Weights of a small transformer language model.
Size: 22 layers, 4 heads of 32, vocabulary 1663, 4.61M parameters.
Architecture: learned positions, tied embeddings.
Each number is 128 + 32 x the weight over its row's rms, rounded and kept within 0 to 255. Layers, rows and columns count from 0. Numbers have three digits each. The size before them is the row's rms in percent of the matrix's.

# layer 8 MLP down, 128x512, rms 0.272, rows 0-108, columns 256-383
101:153136174148075094137105172110146186120122118157131116083114124118131130104089101073174153163121093117162139108128069149096141137118141109134139184074132095132155137168125121135160255155157166155161145132125152147138101113156110136089114162107111175080143200143108148121128172141148104125116165135140161067148142119169136092100129069180123166154084061101114076164134108166187133195166
101:135156148149183128114140148116183128114103140109177129108063153131139142124114172151110144141142110168134129135126155164079066114172117140096161093146134127109107145088158076147144086084107073103145135108154117123144160052136171141144114108107157143123118152086133146086135084109113097150094169063087141153118152179163105105114137094189112124140179152099166112148097115135145112153095
102:193192098126083201093084087141096154121086094087120150170113102146106091090147133153103152150126141128144152100158128101109108135122134120120104192128082131082117154128100085049076157157095113124130151161152163159145192098123045164090110111109183124070170105139104138123138111129147088144124106142103147123133152157104128066105103181116149115136109126083129132092158144182131122089152
102:055027153132111055085193120159155078136125141150151122146090126200115124109095155139096090136140096170065126170101128119139076150136095115158130114203117086146164090137099058157096158159087154156177136137131073110080112166167151147129153160161124149121085153156088101206158124170102113156107099089167131128175074172130164180101111081138090128168104114150132134135111131118086130135124
104:111063082090131124151094178087070110164103145157155119145194187104108106114142085139087145095128123101134116119110146094103161178128120136104170111100191136103111122096061156101110097124080097115043111175105060040099173132150121132075134116113162154123173148116150130100150075123126112134115146143136138151119139151104148107146165168134130063091093134160162112111168105166098098128090
094:146205158140118095123169125174102145115101110168128087112143149138199148110024137130174115145124078129114149095153153104141156148134155128121158111178128064162071121088127088095119179168167144124139155147106172055145146148126108133099108107067130180129191126170116173114077108117147122153166149091131111095166164039140147137067092170146131114160138093109137161107111092157136101109116
095:142105141086157129119129128107170205081102171099076184179177121178108112143135096128128092178160113091151207166114149107161157109128141123148071184132127168148077145118158140134148139100120138139160085141161115162182123108133130166149152092104109067137144098146161149107121167111123077139019102148121102140144166124116174158092209147136150081111143168149140140127150114138147134157139
097:139179081070140077143107148108126127137125111094141137102081139139134107139162116117081164180173155133172107181109129152117108101147114094136064088098162111091121091149116066153105157100078090077089108095085054088122094155106126126080190147202097117140142158170120088096099095075163144134125102110142107084117175123151135089124088117100085127124113154133081117124133201110115145131104
095:136131109175088116077175052113152127112189122099124090119113126117128193134130112161061125120114162175090073129100153106128137091135158147117100141157129178102056137148135107117124178164138179128139100148180115153139166091153123141179160109114128151144165138118099109152128075133132108140115157155115185060084190084126118115149116172154135097153109166146147093094177126123116109126110
097:078198148139181131130161128116149144139152101116093101113195119105129147121128140094103122193146114170157164087120162141125152146082109140143145137158086135122090150116113134138133183118105071115140152095145088166113123108083092111090127127153120097149139103135087127135103198094182163145079108163122151105139166109080126045079127105149157117152102126107114131120183134087135160193057
102:136159153118103101114141123076137106170146155125210113138131155148141069139181089111134100120118154146120127163190078102126073113111134136134131155103174111101098154158170151105161108134118126156061112086153128152143150170058161172122150046141120133086134210153150130148105140123147147163124102128124121177128129152096110123099168167082133153112134136136130093118150214074218127124117
098:106201166071120144103133169088178127140116127123159191123161105185126117117134086095142158104155145104162053192130156093130197112178107139095078134171151123091082121134182117163169128171086137105139137130079168141116126184196106124081109140185130103187032102122091150140136157082123172143111141098165086145103100141137083158152116130086109159126214118159163139115111103163105191180158
098:102194078139105157118125128164093129175103105152149086114078145120157135142106108142134168141081112111162139114132128145104055075094166167145076201107163114043122127147064157171083041163137125137124112147122126111119110077110186169180107176139116071147085153136143114095143123092112137073158126157118104130123187102120129151148088055122121131130135175106167052138121121096116167064079
102:149060106137153139118091123131137131111107103074120113115093179076157138103135103109141118150144121128084106178149165109138128127173146159071061058113102110135124124111134129143143121095091097094144182105108089118140099096183120167101135096120176095102097173032122127072168109080127149162094138085114117120131138116113117122159131129108115145116110147130092105160215086153117106132160
103:104148174133201120084122150101158105147163161144160142187129156150162125093111115132117087132145160140082139135121112142138154127027127092121124118080115164155136155067128134174164174106123078120070118142117133109174144149109152135180142178106153192135156158154145116172077134172140114076032141111108105160122147184136133107091116144143172112113108133170113147144115153055140112174144
106:115098089155108169127111084146166183115124119138087111183151137132116133170104130115145073160127084113133187093160185151141079138138159132184158119138126151108091115095146142092094094145139125150111134120163142093179119143098109136090151131092082153132081098130167118162152125072138138125149140101093191095112170105118119117093080135198116092151125125151121066106122145138094138149091
098:110152125122200161165152172155166100122147152109194074177129146096144153165069170133069122095143109106138145125146176090149089175089110112171160104138103122115098096129133163217165117130092147180159110093156103172143102097177151109097138132126115147167104116088164109083105118177173074145114112134093131141135097119144152117128090100098152106114058150135125097092143134098098167097130
097:161092118156163221140111135120056092040113129141078101198147158092093133067089171076143140135107145096148102112164148125114099170156169164144138085132135126178133096158141149071156096097121143150141137174075155148180164126082131117123118136162156193128196140126171097114125123146117105139096137115064146076050125135054157069128132141103046060126079160119147145131162102101144114157085
098:136152143170116135101135164143149192113100089073120127147135145086100120107130160146076103126158090127107106220106117130155069136126166151127059071116090105157168120098108098131175134156119164131081091119191165150148100142157131085154110165089126185116122101092088164181111091112169105107138130074139170102075083162071124106146108120118108172150145090145096115134121133152172111145071
101:177130159154134130143082153173148093157063149099154171094096193153127109148180052098205128111171150097126161177085160151084068115126190172147137097056062070186112098082152171116105099113102090113160118122158154113181111124132148126134125124095136161091144127132091138165128131103152110142068196115080120133158115090143130098126157095113117191110136098068118089137171112160083158109148
105:143126174113155079088106151077154122102146093166111089136157087017101114115139099099107084146091073139116101090079154062138136143136105127125095183163075113109112153199106121111130141116150153130098130067126116189093099145111175163115111102128150064082006079088092121076131133155089163103172075125168122126164106193150107143154108142155146090143081125133161096175173061077147098096153
100:105139102172051115086169145139126160092097208156159140082075120189109126129137132187123085089145156135115091113127146139134184139127141153082153165082154128146147150130142146130154072111154069115055074112095176067137086150143128071169121184129124099158117144138042106126118078213084137166147071117122098156135140152114126115127089146191146112044116007149066111121084185157130106168139
106:155183118107131153121174108171126079086130164125131179099153113140134142159090150135163117123110136095128098146126072134154191134171122150138171121218166152121110146113132147130142119132082101145167106215173197167104192152170114175151164126123130149151131111126149118183129086144133158139172147114118103110158134210140115143129144133092113202088069170162120092086169086152112071228124
099:124136092140106168109139159116088107137083139073099076155127139115066148135123115101158126139163169150145206143153127084154190154066101098114112156139174111134092086150124112169097116128144098132156144114134079107131120143099140146160142118073125177128164111151174103123093103149143086121133161148101138072116137112112144088132179170141148183086124179135128098102106087095062154161071
097:084172122113073095115157075117171151084116146116136094165107115090138163079070170126188116155130181112133165082131177141127086112094145167151118169156103164162175142104150067132126064139139114100111122133082070149141092120132108104149146080141109181110146075181102079143174098069149132155066123086104119109120167064117139175114129125181164097087205133126129147097164117189119117132111
100:143135146139042054107082098077099130127093082155181097150146134122122203109113079113084136138143125146111143098128109160138094113139101126092093196166177091091134136093082090184129123154116160135101092114138084110092057115077101133080149130131167155126120131108136118100115155086146069109117160141164128161111084144140116063147119101098075174095154127162103114144087109093070132156131
107:129107118191121050111120109156118096119127131142158104098115155158136159122095109174123104117055124072150123125074128169154157135135155183095129098125099092114153143142115089143131077178084176075071123091091159161094085076109097144118106155071125163097159162112140101112099134095101132111184144143176134100086123126099105104168131089089093183146168181075155178128076143119139132128132
104:168110069110085162166135110102105076129140123120122101155175168072142159144133118132245145132114129121124098163125150134122163087054085152093144050097140170102113174135107082123124204105159102153105138121124128121063122144158163187146151112095094149128139142173101088141195111115151150103147093137119117163137129089093169152165153138092129215114114181069111083153168076127148170104142
095:139097119124067163104107180144135106045109141152092144134162081165145139158092216174119106081125126159160086157155156085129106106151116113174114186091112190116089140144131087084068098071173158169107101106095097109142052117066102128056152141161142110086131114173163142162115144132107139111036173164148119155125073068096119129095150103115118158133135055092096156135148096137072095176182
101:140079157061156091140156109055150152096117077128094111131145110183205126140126189111111113085086159144147126171176156142140143146091090161177085097125181118154171148100119116169134108132126171122147157155125119125109150149096106154143160068124117072105126082118135178158098116121152139096142128127129109138150069146176105135123141108080167128110102155109159119115106145097130094196139
102:167144052089152049146089157081128113125085144119148133107107099103178148077095025147142131136110109103109145095130085136179213140090150117123160159111154115071059174142071147113156117126144077133125127181140117107034124119145118093134043102155149179101125144178180115124126164079141105109163072110131099083105096140117160114137064116165101113051121121103117176133133120116142123143180
099:174124185128107119130168155156089120115161084172161134124152119114143156161156091085124143157170159163139103119120134165087185152105125139157073109125134100136138167069094054132184161105125062132141138080125130144141091111181090041133136157141150093089105146082138176098176126120086168117124079157157082152106075181155108175170106128098106122120124131156119137139134111105131117165135
103:168082121130113129067098171124148112135102157095137151161129132127117177135103111095128129109075130101074112114142107151141006112125145156161112111148103155144187191128108164116135129158150096144105144108091121139144116143175178095091116144122141137120126129085136133149126120134146179107152175123148155147160114138121150135156206115060121122124142099140157164149179172185134185128145
104:144204130162148133127105137098083200080129172159078138113120138103165196166129102182114130176162164153181135126128161148117133149127085126153068172187165133104144126113160093142103116142089117116114095116172110125151111135134168130128119110148108099142158206146081097112136162175195089092137094111082159104124200085105133135118111107116171066178106122154129110146116133133131112138136
104:112039133103101144093116158113097172144117124171077172133153110130095136113175119102155131131152129125125123148120089165161254096108109153146169043108112120139110119102143129111138134117199153131101107130155215140122156162054149098098074093112149132087153122127192095173136139139193152084114125168086138114118103099102124141146147078152193139135120112116104081108151130122111112162121
095:123127094123187130111124154139143126096091127127149119141149156091130149141108100117070103147159135107167095109121133163197094141111103144099096166171100089168093082166096141154073163113124087083170133146137113154109115174185129072076100171120142187134124170159170104175079124117155141133125150194163090103118107086170150123105128127141140105165048132105094170141113081134100116206165
105:167147115122149080102084104147135164127114171082119169113112097131105159083102120157109140109114091108095098077068106130107254175196188111131076141128133123084086099114154158131127126181138118087111180104218148145105159094184123129114083145164116096194096175089074137147105132142136098145240115113136126121166121123122129128168156134094120075120106123107116138117057135065134064105108
099:070171138133109102184157182129110108158105148129078114180086140176100091126131124096172137145146172136151146134126152169127096138068104094146077157087120135169179123157131131153177123117088151125108150140149161130133167133209152115150203118109133082115102106188106120126118152127104103075133092133167148192171124102140101183156114128111120108158142125100160174152104177069146184130157
103:091087163140152151146119162159118157151145108169145164196178124132179177111137194194174143135147140158100147125100112120094174150114150120127091113140184186144148160102143156092075160147168086141127123163126118191114121070091111138119144065103131174186155149073153108173144148098090158097133154166187162123132094122150139108135176152173151116151118147118147143146112096141139172081130
101:179124120173113103124058114090112124172080065165136109108136147066117152114100104104182083089164085106184147042133177127176078134153155173197087127134090119124101061136098068160131137116151108167103089116126133105183140070084111166109131125147109101091126133136164182098105135093116107135121123133144136112095150106137140129096089136132120064120130142150141153094132146209153134084151
096:116111110103068109088154048148170049047137099133131132088034115196092085153088140146123129107159119113139161054105125145089150169160081153118160142084137144147108176157155107101098129128124133105152073148157146152148141124121102070138100101122088138090162135171118155149096117170100179062108090117089130149175123178086124131128143126111104211143045117089131095178080204147137117112112
100:103104149114094070154181120102103114077108090108110148121126029118098124150104171100123168143152149139114114130126125133166157148138108153137147167100137147133129147102105089130109095151150086147142114118100116095133152179142163162159126158097102077196078091141223153148105115120126081126072167123138133117090067136110146123138159137137125115118121101155128081092161052101116180137171
095:133108124088125137119157146186152128114081111124134117124119129109161129119158131153147123096106150148100097151085129093149099131186146153221139096116125143127198178091094090135130136121088142107082127078197147095109062187098123116112151158208192103126190113051178138150088104089161137129212124047106162194113141087158092137143145192078141142142083092116124104099070139158130093174108
098:190123108114097156123158133081158115165127147062159121142143106127154149130066104132151103149089129129140149071133176154105162122118099168111166186159138153136133143113098109052108138170119172180143149099143185095160102131138188212139153133133096112092116105125124123115168125135102163162115101114222141095155118146136156160153046107115106209120093118117072120167161113091044114136202
095:081117087092061142106123130135111134105183127119090144106124134098149116097116146072093173137147132125122141164135107069113133095169107126105076122131131124144105105083153159127100174090120184146109148100078110145174127112101194146130179107156119118149054101065180093145086129145167088109116084150149110147182129187136107091142103128184145086099137117147176108146116166116130147105110
100:136086077118138119128121163101118168156128119169142043153139123108122142127154135123072119134141128159120176162138161124164154116123162209185131196120144137124109131147093186144108148090078122116153089153115110095134145132078158125097093133115115157066126113166153138149119097159160143073096151160112103103154167146121148146095123154166137090137162107116172080113187148137077159209112
099:115130093089113171160085151087118150126138123189131119103115141128077130133132084082160131112101171097121141112082131090162117168182119165115208075118128128164141115123142115084110146076118117141132113127108138039130131088117144094120109139073157178117155161135218076184097090193095080166136123163192138169146196168107175112113139127145140141066103133105119131128208145164157098165094
102:128151145135145095122125149149135168136105145129126126170103085092172118118076102174103125151125107126119155111128147134168121149096133097081135161154159142181125136095119074146093146168144139128068154150182091090175054144129172113141107107122152142100161152097217121131156116179135144121077149140127123141108048195069117120145055103135099111130150093154100107175116144170141176190171
099:090113105149098137063104126109129145159136180101076142176119104107118128133108089135166109114117112096150106147184084106136157116172118118087171096086085106163130130096134123094101195112130169148133137149140083182109145149155086059098075097113123159084139115169144167189105162134115109093141169168133118110132131167083124177097143104156108105076141099061152155081158091133140130126087
101:137146158154115191137105154145114139182132165160147110153103126070127155180152126138121116135094127143174178081158124171131084107095141138090255171176151133114117138122100133103161105080085129175130137134122095093124152072106107126098130044120161161101099136146075110151118116163161085159145104133078131157098167081125163118139153143132115155143091132162127087153146173171118110113126
101:108187135126129167113121101174180210144110114149186104160144163125110125144052129151108158205170068135162122119101165127075128146125160144131150172153146082126136066082174100145131164171168175125154171119132127139168116115174123169104151116177120173128157143161101083156103097163138113157107113145159082123118162142124102145113097157178093133169147108112159138101144194119127128166149
104:144125097095136132136146157175094130128097150102180113200177108106116086130154117115105152129081137162175156142094150195132102127058106075127104160052129126111196152070149094118091177157077141132195105154100127102077099122146132133121122099193097107154191018166142130100114091124116145152161118119152127116190092140156147139162078118147121130160124146126160114125075070159125099109122
091:130168099144102136126121149100084143123122188138161154090069124112161157097160123190086095142146111112103126151139174148109087166104067135148085139157056123112149137065183140174154138087186094137043121138119145139166189143129114116119170082134154055174097084124140132129138211068145125110147147148176098091151168157131120121093068104192118163102136146160142145113089135142117119066165
091:176116098128181134095064081130147178212091118154096138165141116089163067161116103102146141050070095114118147056122103185118146129114135211112162170071124112110149125105183130139139124144151156135167159136151117055104163149111136158131052141155095104097113143073157113074056092121119180146098132124161104108128081172153148121135171136122113181156149161175185150116124046136113146106135
102:182090083118129139127123133145100115157149190100148198102166105116158122159194092117111153095083129141052140146117084095173159133178151072153153110145163105125119125122114151151169071133091175117145150091134099128130115127149117122146144168102121146125142130123172122083168164145072144165078088131112166111101120170100101129202118089129123160149162087151150151158089212151166156162173
094:092148059135129112135121153097101204087121145164071108141103165129093136160066083115145139196167134151167102159128130118151201112174105121127189157067106105117121110073150116134174111153120143132122158109111147058136134126095134061166136101137103172147113117128168098153096083134130172134114059127156136120107171140116126120091128121145147102166113151140145083121088207157113076131159
092:100181165121135097126107103134180119138089079109074189125093114119174102122130177151112124122124137110156108088128113171154000111078106112119154190119092134154151146084111158144178170085158100136113109078136143153122153161111117099166165134119111113123096205100119139109176099183149103145124060093144147134156056130143148051098193108145116122135124160168131076118178097175158181138129
101:136115119144093131117102137141130079131203130113095083132147107143189105167121135119106142169139145146101095111118119085102074124118120115132125126148111182122174145079123150127203130130176101185161129138171126204131183114186110124132171158211118113152189146156110117222130090126065135101170126079138142108100144206155129166150097149101125093138097157150132113160114094112146119169156
103:153167114102127152073145102163150139100165073081146171179180183161085118159078117161065122138153133167115070179092165134127063153127143117117131115151142153140140131117125124183130132182146100124146127128122191127137115129120177142154136210149171127153125140137099164198132166084104113099119127117178116198126122129103079137132093104148151149106208088204117125064104116102142086122126
099:142105100110167127118083147085065115191124149173159125188099111138105126143093118151056134131156155156127074096115128144152211133119175133121149097050089118094130092094158123120113155121120141139126130122165160114158081095121126137149139075140132051105214106144141208123115119138112106118128159125145158036142158081145167101126138108150136112145170123102146104091157126109178154195097
095:160136128110245129108116148149119172070135123143109139149170204116103107174187142178118151127166124118143150136105073141129059186096057108183110097194140131113126132191096205108177145104138133135149121166135119145149129136154137131165127093094127145191102129128122165111135106116112132071132100169108123149119104164159131170114110085161110139103112151174125129208209101134122127134151
105:136118046188119150096143137124142117091136141140114121130155130119087155121139116152073110112087141134134149077164096143139098122115116099114142126109130188153138125199116174096186070151189164132115145119150126131075104117175129124140123116120122138163155117115151137105136160124130174097161135055150133132157123162163141169173147120147133089109121105175144155120072088151164188156209
097:183083123093177130167091131133124151097113106144127184134136152155170084131116133125170155125118038162129097191083128162171119144116151124149106139140160138157131149149109162105034137145113104099168138110120116095108114099108106107126104130120123108179148066099123097145110087132110096169185135125182160136129171152116116078072136110111099077164141121103147132144112066191107123086161
105:098128119089093144159131190070117117157108114150128073111143148121127106180141155059118123146103117088160090104104101103118086127077110114161054115174072114105121090106128137150122108093128104102138079075104131075090139067099087110130131092149108094117070179138113117121164133135157144128036155136143074093170160100143142097128181078129109077188100116109166071142102148169131100091115
100:120122139138109113169123128147172084116151140154117157193114223157109125079181133128171105125116097103161052128160095145139088063109107097090084162122132122128133124096074095140192094157060110136085104154025101111121085171148139141149159104118093099130091136108123082149133153113121112091252110116108150117116149115155147164156094114048126120112110164126135136128000113101122115096154
101:133052183110124150121118060131112194098157164151120081150176142123167146149132126122137151101077106112085133130161147137108124115098117137086144147098099134107081122108074134095190176116070107113179188133160114110106163117136128133159068093112138133128154158091087080128128190117145129137107123075111134115114117128135133137171141151169162147122131074104152081114163156160109199100126
093:122088081141139167102132129163115160056186192144120119142182118108168114180138154133143127125151140098166152180162097137153149135152151108162190116113108087129110181099103131144116142115115118140174109177087090139121178192098118124174193078149142164171123142093169151203179119112177138090068108122100117107115168176135123120100157127113119215085129148124140130112184147217092154193120
100:097080141130102113153115145121057136127084133128154132064090141147050107104153093115083164123152066104140178138122122133148156119115133127098103119166136099117118151138146148165104213158116086163131142136159133125081161151152152156134157128180107117170113166122053161070161185113124175144177134158092094123110117096116191145024134108138138127118076089167102099146157083114099137116109
096:091168133120147088127106155074137141155119105112112121118080148156160175149080080129059146130170128123108181105120169129150162118100104146101132133120089120124158196042134105140121063150083162121140110105109135117086107077192105071171151099107121081157142100113097168067176093159141123117179130128098126113124139123128144172094108118168131128137144207115126167149081121116128113111137
092:115124160081159166145087101137118134124125129136054197141118147075125097070092115211109091153132194154102089126177169136064126163021139128119109162154158103124113143093099112151149155164139135135096115142109165150133151131095192129131102162143107129151133128155115141076166185104117162129124080094120075186105118145112117083180107131135121132123158097152128114118166131162130145134175
098:110103109103147149083140139128125172063091114074133075197062157117120075130114146140055118144101100110133119123133079128126134168201142119079101051082138133136147144182143130117077093089117159143096147081094099117135104171122144072118124132106088079109148123123079170131093102208123123158057153096064100135119076115132118119106138120067147164108153088081075144138140131097116090130105
100:145121126123107076127094112183081086135123113113142113131146114137116115113182110145117132145218120136131100105101085114104083181181112125101133110161136132111142123148140119090125054138130104119090155134075138146197112087137141124095200176101145095123100102107119183151117132162113159125119073106084085186134125088149108106101127137165136082146133173136141177144071200109134163113118
095:151076157126130114122131144147165128122125106123135139131160095075161116186124136102103110157051147166127089097123185170113172151146128118149139147188110180108142155146081117106176112097180076117059192096145123140113154116087157159105093166135095135121043111129189101119161145086186217090163129133117083168137095104119100156185099100163133178111157131108144125105150053144132167092143
100:094114139114171133150176128146132099100135152131095135100047148118131175124102091120092215146112101139168128142085142130189122113171137142104123181137102122133157142093141084137097060123132102160158109141108133113146111122186115173170150112169119101160138128155198104080136144092064146091094168117184157153131136087088144131160101128090118148122145123144127102135072144091112135129104
105:128072150110083067190106097110118140178162153135138103141161123084096096148146095191157175154081140132109133141095135139114096175164130114122209089103105137148164094143167145126108081101099119086112146119091117094109158133081076180165075130164103132151145147110144134173092113182113131149154096115145163138137119147094132096147133104176109086085131157127140106117201074119186119123173
103:097157197113123136121111070153184154137132086118124156162164151155110181095137126143143112145156116106168115178060148116162069159143138149146114152136107154076162126116111131081153113110136120147080149098177086121123092121168120170152110191137117124136135184141122104117121110197116119092128066125158125124171153152076110155162100120110085140104096110112161111090113148148098136143111
099:144121185125116179164148105112140152073132065144058123166076172103130112159152120130132126166101146090094095096158081136200092086112128137132104101183154126110143106108143063116128096083105204092171154143142099188051099117094171142104089103120135090104165106132151153145180109162142129144162088118105158098082104094157092070136171103096129110164133190163137172153075102135112144154085
099:110112101105091156145177124139115113190179139126136132235176158135026131175099152080133110170083110133139129107134120132126111112130084120075127102126133092146108142142159158106168142145160100167059173089184157170156124111141149126087141136144153167135103176097116147121201121066074155117158082164131132148144088113121155147120171129122136134156131149144199205137158155129124120154152
106:152107110160136085141104106176131194090107077082164129130096095158081153139094107161124182156123135109106141146080202094173106114104175182141101132113075145121087107070185166106100206074152060142070137152156160085121118128214145170139154145144149096182101117159018126159135135140134181090138126072139148172120097144101141208143111140145096122131128131116106114106111140101115084182130
091:151141160129139148100131180103114155170103069122173109116149142114077096121159095157080098135108098144199091068106090109034133161051132138144203172101099131156151120131140162144155088112113124123135068105097125123149121064096111111110137099164124211165168143162172144139131093106115117118095120162084085155115177140107099081146167118071093162130146101143166124080135083129100180089182
100:127083108127155159128136145116187106065135106051128167196101134108123105122122172142051145144126078125070183122124095132132080095118088127101131186063064147127122120160186167120095131120108080144112166088126142088146092123127146058118188136143093145148141161144114112132151159108095153174099107135118121144115106139149177133085156127182119109173055131220117124133088182155051192091135
102:169158139205103176112058143162073142138105156144126059122066152128141113111123155124138121124115126155187091117157082073064117118070125150144087112169115132125144123092114126118121158077095126132151138150122185164091067108117088057124076156130159117130108157157177107110132079144093133085110144128171129121152138106097127104166135119159159070123143129150131146086136138027201123118119
109:217066136130105105106101098188056114127091131156111112098183130133156148085177155099207074081160151116134157151141149134090091131191168134132117125163164135112106142121126145094109158158131078090135074162144160121144087204089145162141157129101138121097089141115141133182134125099154099125177172146133119072120097162088128124061127140122128087146159107119158091101147117164123145172163
098:141090186126096072108154156124198100088171104148151140109199133157123130131146127131138076178126179078216079153102112127139120127059037063176152103105084162131103089127075072123061080139112123094109107161152131114102072185141145157116159081149092094101140140165112171129122165106152157143131087098143146163168153139132115148142208143160112165133141151109164159167110111105187128130192
101:100106171070086187153147089174147067134122076122141103166063171095159151071119146133116104133166093169155189165122090119135066093151088097098052157103187161136105100144058136099144117143098141125142181099092075106116101107163126191126154149128138117132131146179051121062181141121137123176105156157099090130132132070120170154123076134120138098112098156165110159117079109087116129133081
093:123083144129095125144157090244133121137095103134135174084173124150174122108184089105118102061135157141160068077199111156142130113106045124148151146059115101120084115154139101115089146145105101094194108172101153132138159106120150142164161091158149113094108140175109212114142107157127118176068138100125059084120098135189096143179147139082145158088110108134134124109110162109139127121161
099:088136167116058140132157081194121151167100151119118125094200160229089134128114121154113150144157188124101117147138116147075057100150206153077130095185128134144130120165168144129112196144118129144151100089165091145188178099114132094109129173084143113160149172140168162160130136174136188154119126150115121142110138134145146125118126182169155148154089163106130118114104128169097183130089
095:114136126099159102086116110122098117066113108102161137146093159124123102102163168146103095131157106116111146094156139100146131149162116140131079128098138138101157099159112140147102122101071190145152150120103131125112098169197085133131096132116139102146169129140146110123137104132172070120118113159126150060091051141098128187116104149105096162114171105117147119145071180172118068107160
107:093102180158135136117143145134197055072165152109139168135196128087079092084145158142127131079176160103106093182132115067097171171089078134142116135139163098124137103112161094116048079127208091150082089134145130170115124173138128140160117166099125091132127166171163156190097101147158166110148122128120151095147179149120138122152101126077116104138145123137212170103124132127161141108094
107:129128130169089094118124123152155100111132153101100150168169055131131172171118161121113124105094152129110156102113116124146067155109081129170124099147134166153105167103087106146125170084149206137142107129134117110070136140122192151104076133166125130091106105110110131176151136137130133153120165099093106133158077161080135125148152128144142184117173058101143173158152121153131113088160
100:120087077131127162094171126122133147132150100137087116132124122131154142146160093112112082166135139116143186125084123129185158105070099120116150132134103106164149111186195128152116056099087104144141176085155106112183203113140163162090114103091107075185103165086175134109182060122102141170040096135104132158120114094140087143122165105098112160123131110159175117172110153102144131243116
098:172125159151089112124119126155142160174086088087137102113141114127111127141113139162099130109140176125103169060108104132101128181149137129127122156153103135135095164137127216139108115143138105165139105110163161154099169149098106144152102134095120085157110130137123130144096083108139174112185154093121179148103146156152138126149148124103100084127143123157165139122155170132126108117158
105:119135101136070125160141103157101131173067154173099083127103125082084169158136083108149112120126083095112128172054128149112213123135133138191057099159150121081076160134135120057079126095121190166146106108137139107127064121146129128103086083119154087108184140115110144080119158170125041142101158193169163168146151105113145127137186154147128073148165160155187111096135150111136127037178
102:113125168104091146153085055110139155081111132180122165101100143145107144095130120181204105150119092085096116079133120151111137144104150095131032196168178061153134139167117124169121164144100057148147120123132121124127167145128081106065088117156099165135082098106175138056117121141102071124153144156182141107145147127179130143171108140165134147126148171139086119115122100125156114115172
093:047101106138163233082165111066095085110118127113141138147085088170111119037154138137057082117140150172156121178147124097109089160134121163128014086125099116154136050106187144083099080118168095113145122153128133141159086096165118110159118091136104094119110163161189180120154127166129067118119114083058089044122137124143135125140197174094088081111080114096112076088106173163138156131134
098:145143165119083160094158130121142150103135142092121132130090185118175111097150178098106141131128163135141158154161138108141102080122105156134125124119166146091186101090116138174108140128106165110097102118137172147160172081135099142142130173150152137108115103071109154144048135130133090118121149142141077125102113135124136132105063108090126119095073103151162132125165091131179101149151
105:116056107130128145089163184123125136131089151035129138175109175116091108109071070177113168119177088108146182133083136144115117150119096136141070155168145132075164066180161205131137085190161109132162133136056171179148113098226132136126184130140125163125139150125120149090101212135117143147175108089112122151133098118114094169185128134067095122153150179172131124171085100153163090127207
098:098120124108110106144146168138132123107071115152155138128154113196116116140162081133111176126158116151112092104153096133179092107109075155167176145114132128155129111139145112123140142181091200132068148159116130106128102120123141140099168106123107138130096097118165107120143160181145090120156101123035125168130163102146143137144090093137143125077181140139153173138171120055186168149188
094:138082150135093143124129207106151099034117095108127140140090122103136117143082130143126144146145128131123150124156084140112159210131193047060166208108090128112112080158065119103152185139123139138137185141129107114142077112117176141117164167137100155100109133156054096111115154127102115102132113122079114193138125065116135154134144160131145129176151150145130097066145140128177068103097
103:132117113135134114108147120102130111128156088105134096118102136132131094140142123159068085106133121114111106094075159109118169060103155116099085093119103145127124200141159147119080128126150143122104085153178121126139095160138153140148085115164144056151160098118096137173114168161106176098184078115113088109131093137085140121118140123166151152185100127102129154150106142090146168137187
097:132115139103139168080192174151203142177133124097120144138113132121158155140096141102083097173110092133119133121145121103168119168075162130111155109138113111123111131135217096115167108147109159085151105092032155096103182155113103125170160096114145106108153092124084086074114165096117113172103154098160097169093135121165104093089188119127133120123137170136157160129165081094091141156164
097:086138153164091146108103163085164106131118116093093176129127168155141128112192108127101097082107141119180141122134072149153078178124098112093181155107038160112102102153111146136120135140105109123131067138093111123143200121128156087104160165181131161114143096155133096147117153080136101087084091152159145110108102115109106124131178111119134096155082135083141133136121080096141118104104
101:113120184074135146103085110144101084078142129130121130067100087126144098127162114132186123146136143155060090167106081108134100147153107132133177111137142136137074142075114136160154112132101136112122102076125132093191122145049123060100081094156089179114174136101161047090146128127120171167132099146124124153134198183154090124159145114163068092155137139105098082134194225145124138132129
101:147139132107142148132124128116087075086149153124138091149069100149175118121127148148149106160119133117091140165141108111125066131093086114143079140130134104101158107134128146123113066138119128115176111089117143127182100163140110121160113134118137133109144110115120158074137151168137141089089170127052136157112152172144148116090114128130110143113143185093080115015168101113129121127153
097:120125149136105139142122119157134126120132139086092129152085087118149141130126170157123169124119104142155164125164108174079115173130160118103103116104156075087154161113185133201073134147109076148069153085162142122128094086086208148089130150107160153133165149127136147077209114170146200143127112143115166090119141098099102097078096136148182129133153138174123110081087149173128075109134
101:162184181115141107131123139160121108100177123154114135139124144137141113092118137154179148110168180145183134181154151121081108127085180129104156047090086140126144176104122125097121126157090151159133145151113133128099062153113145163126167167139126159144103100135108186201095057103148162136157076105132100163143126130169159118166147173136098174137135123132107069178168103144157149168113
095:165127145105145148069158174158114103098151184053127067108136141100123111150116143138117102116152106108092167120181073150146140129163130171178136125147184150176100123090135147130115184106134179084177152113209155143177110143170092107181121116125099210107145120168095115165147138176170126142181145175113124070109131154144102151083107126100113080128102092107152105166131134101135145123120
095:115122091170157179080159128114124116177136102131129146105147130169147139125117150073159166086104152098187159154151163148105086118154148144168172117102149091159137098098142162048182152124132134140107118077119122142100102087149136127119109160136104167159129156090132184152102091179105058134118154140164098095060213120166088142137123148143139165081166117135134064108192142160134099081116
099:084056156137136129129037116118122094083117120130125121139149159113103146093116088172144122097108144127176139138123118128109154129150127096094151141118139117099090145108106144144108174073125154178143112203120125143156116134120083168143121127121098138099123123131113154126100104139178157130070131135065164113109171063057093087149136123114125159155075087076196144107112108114177158160136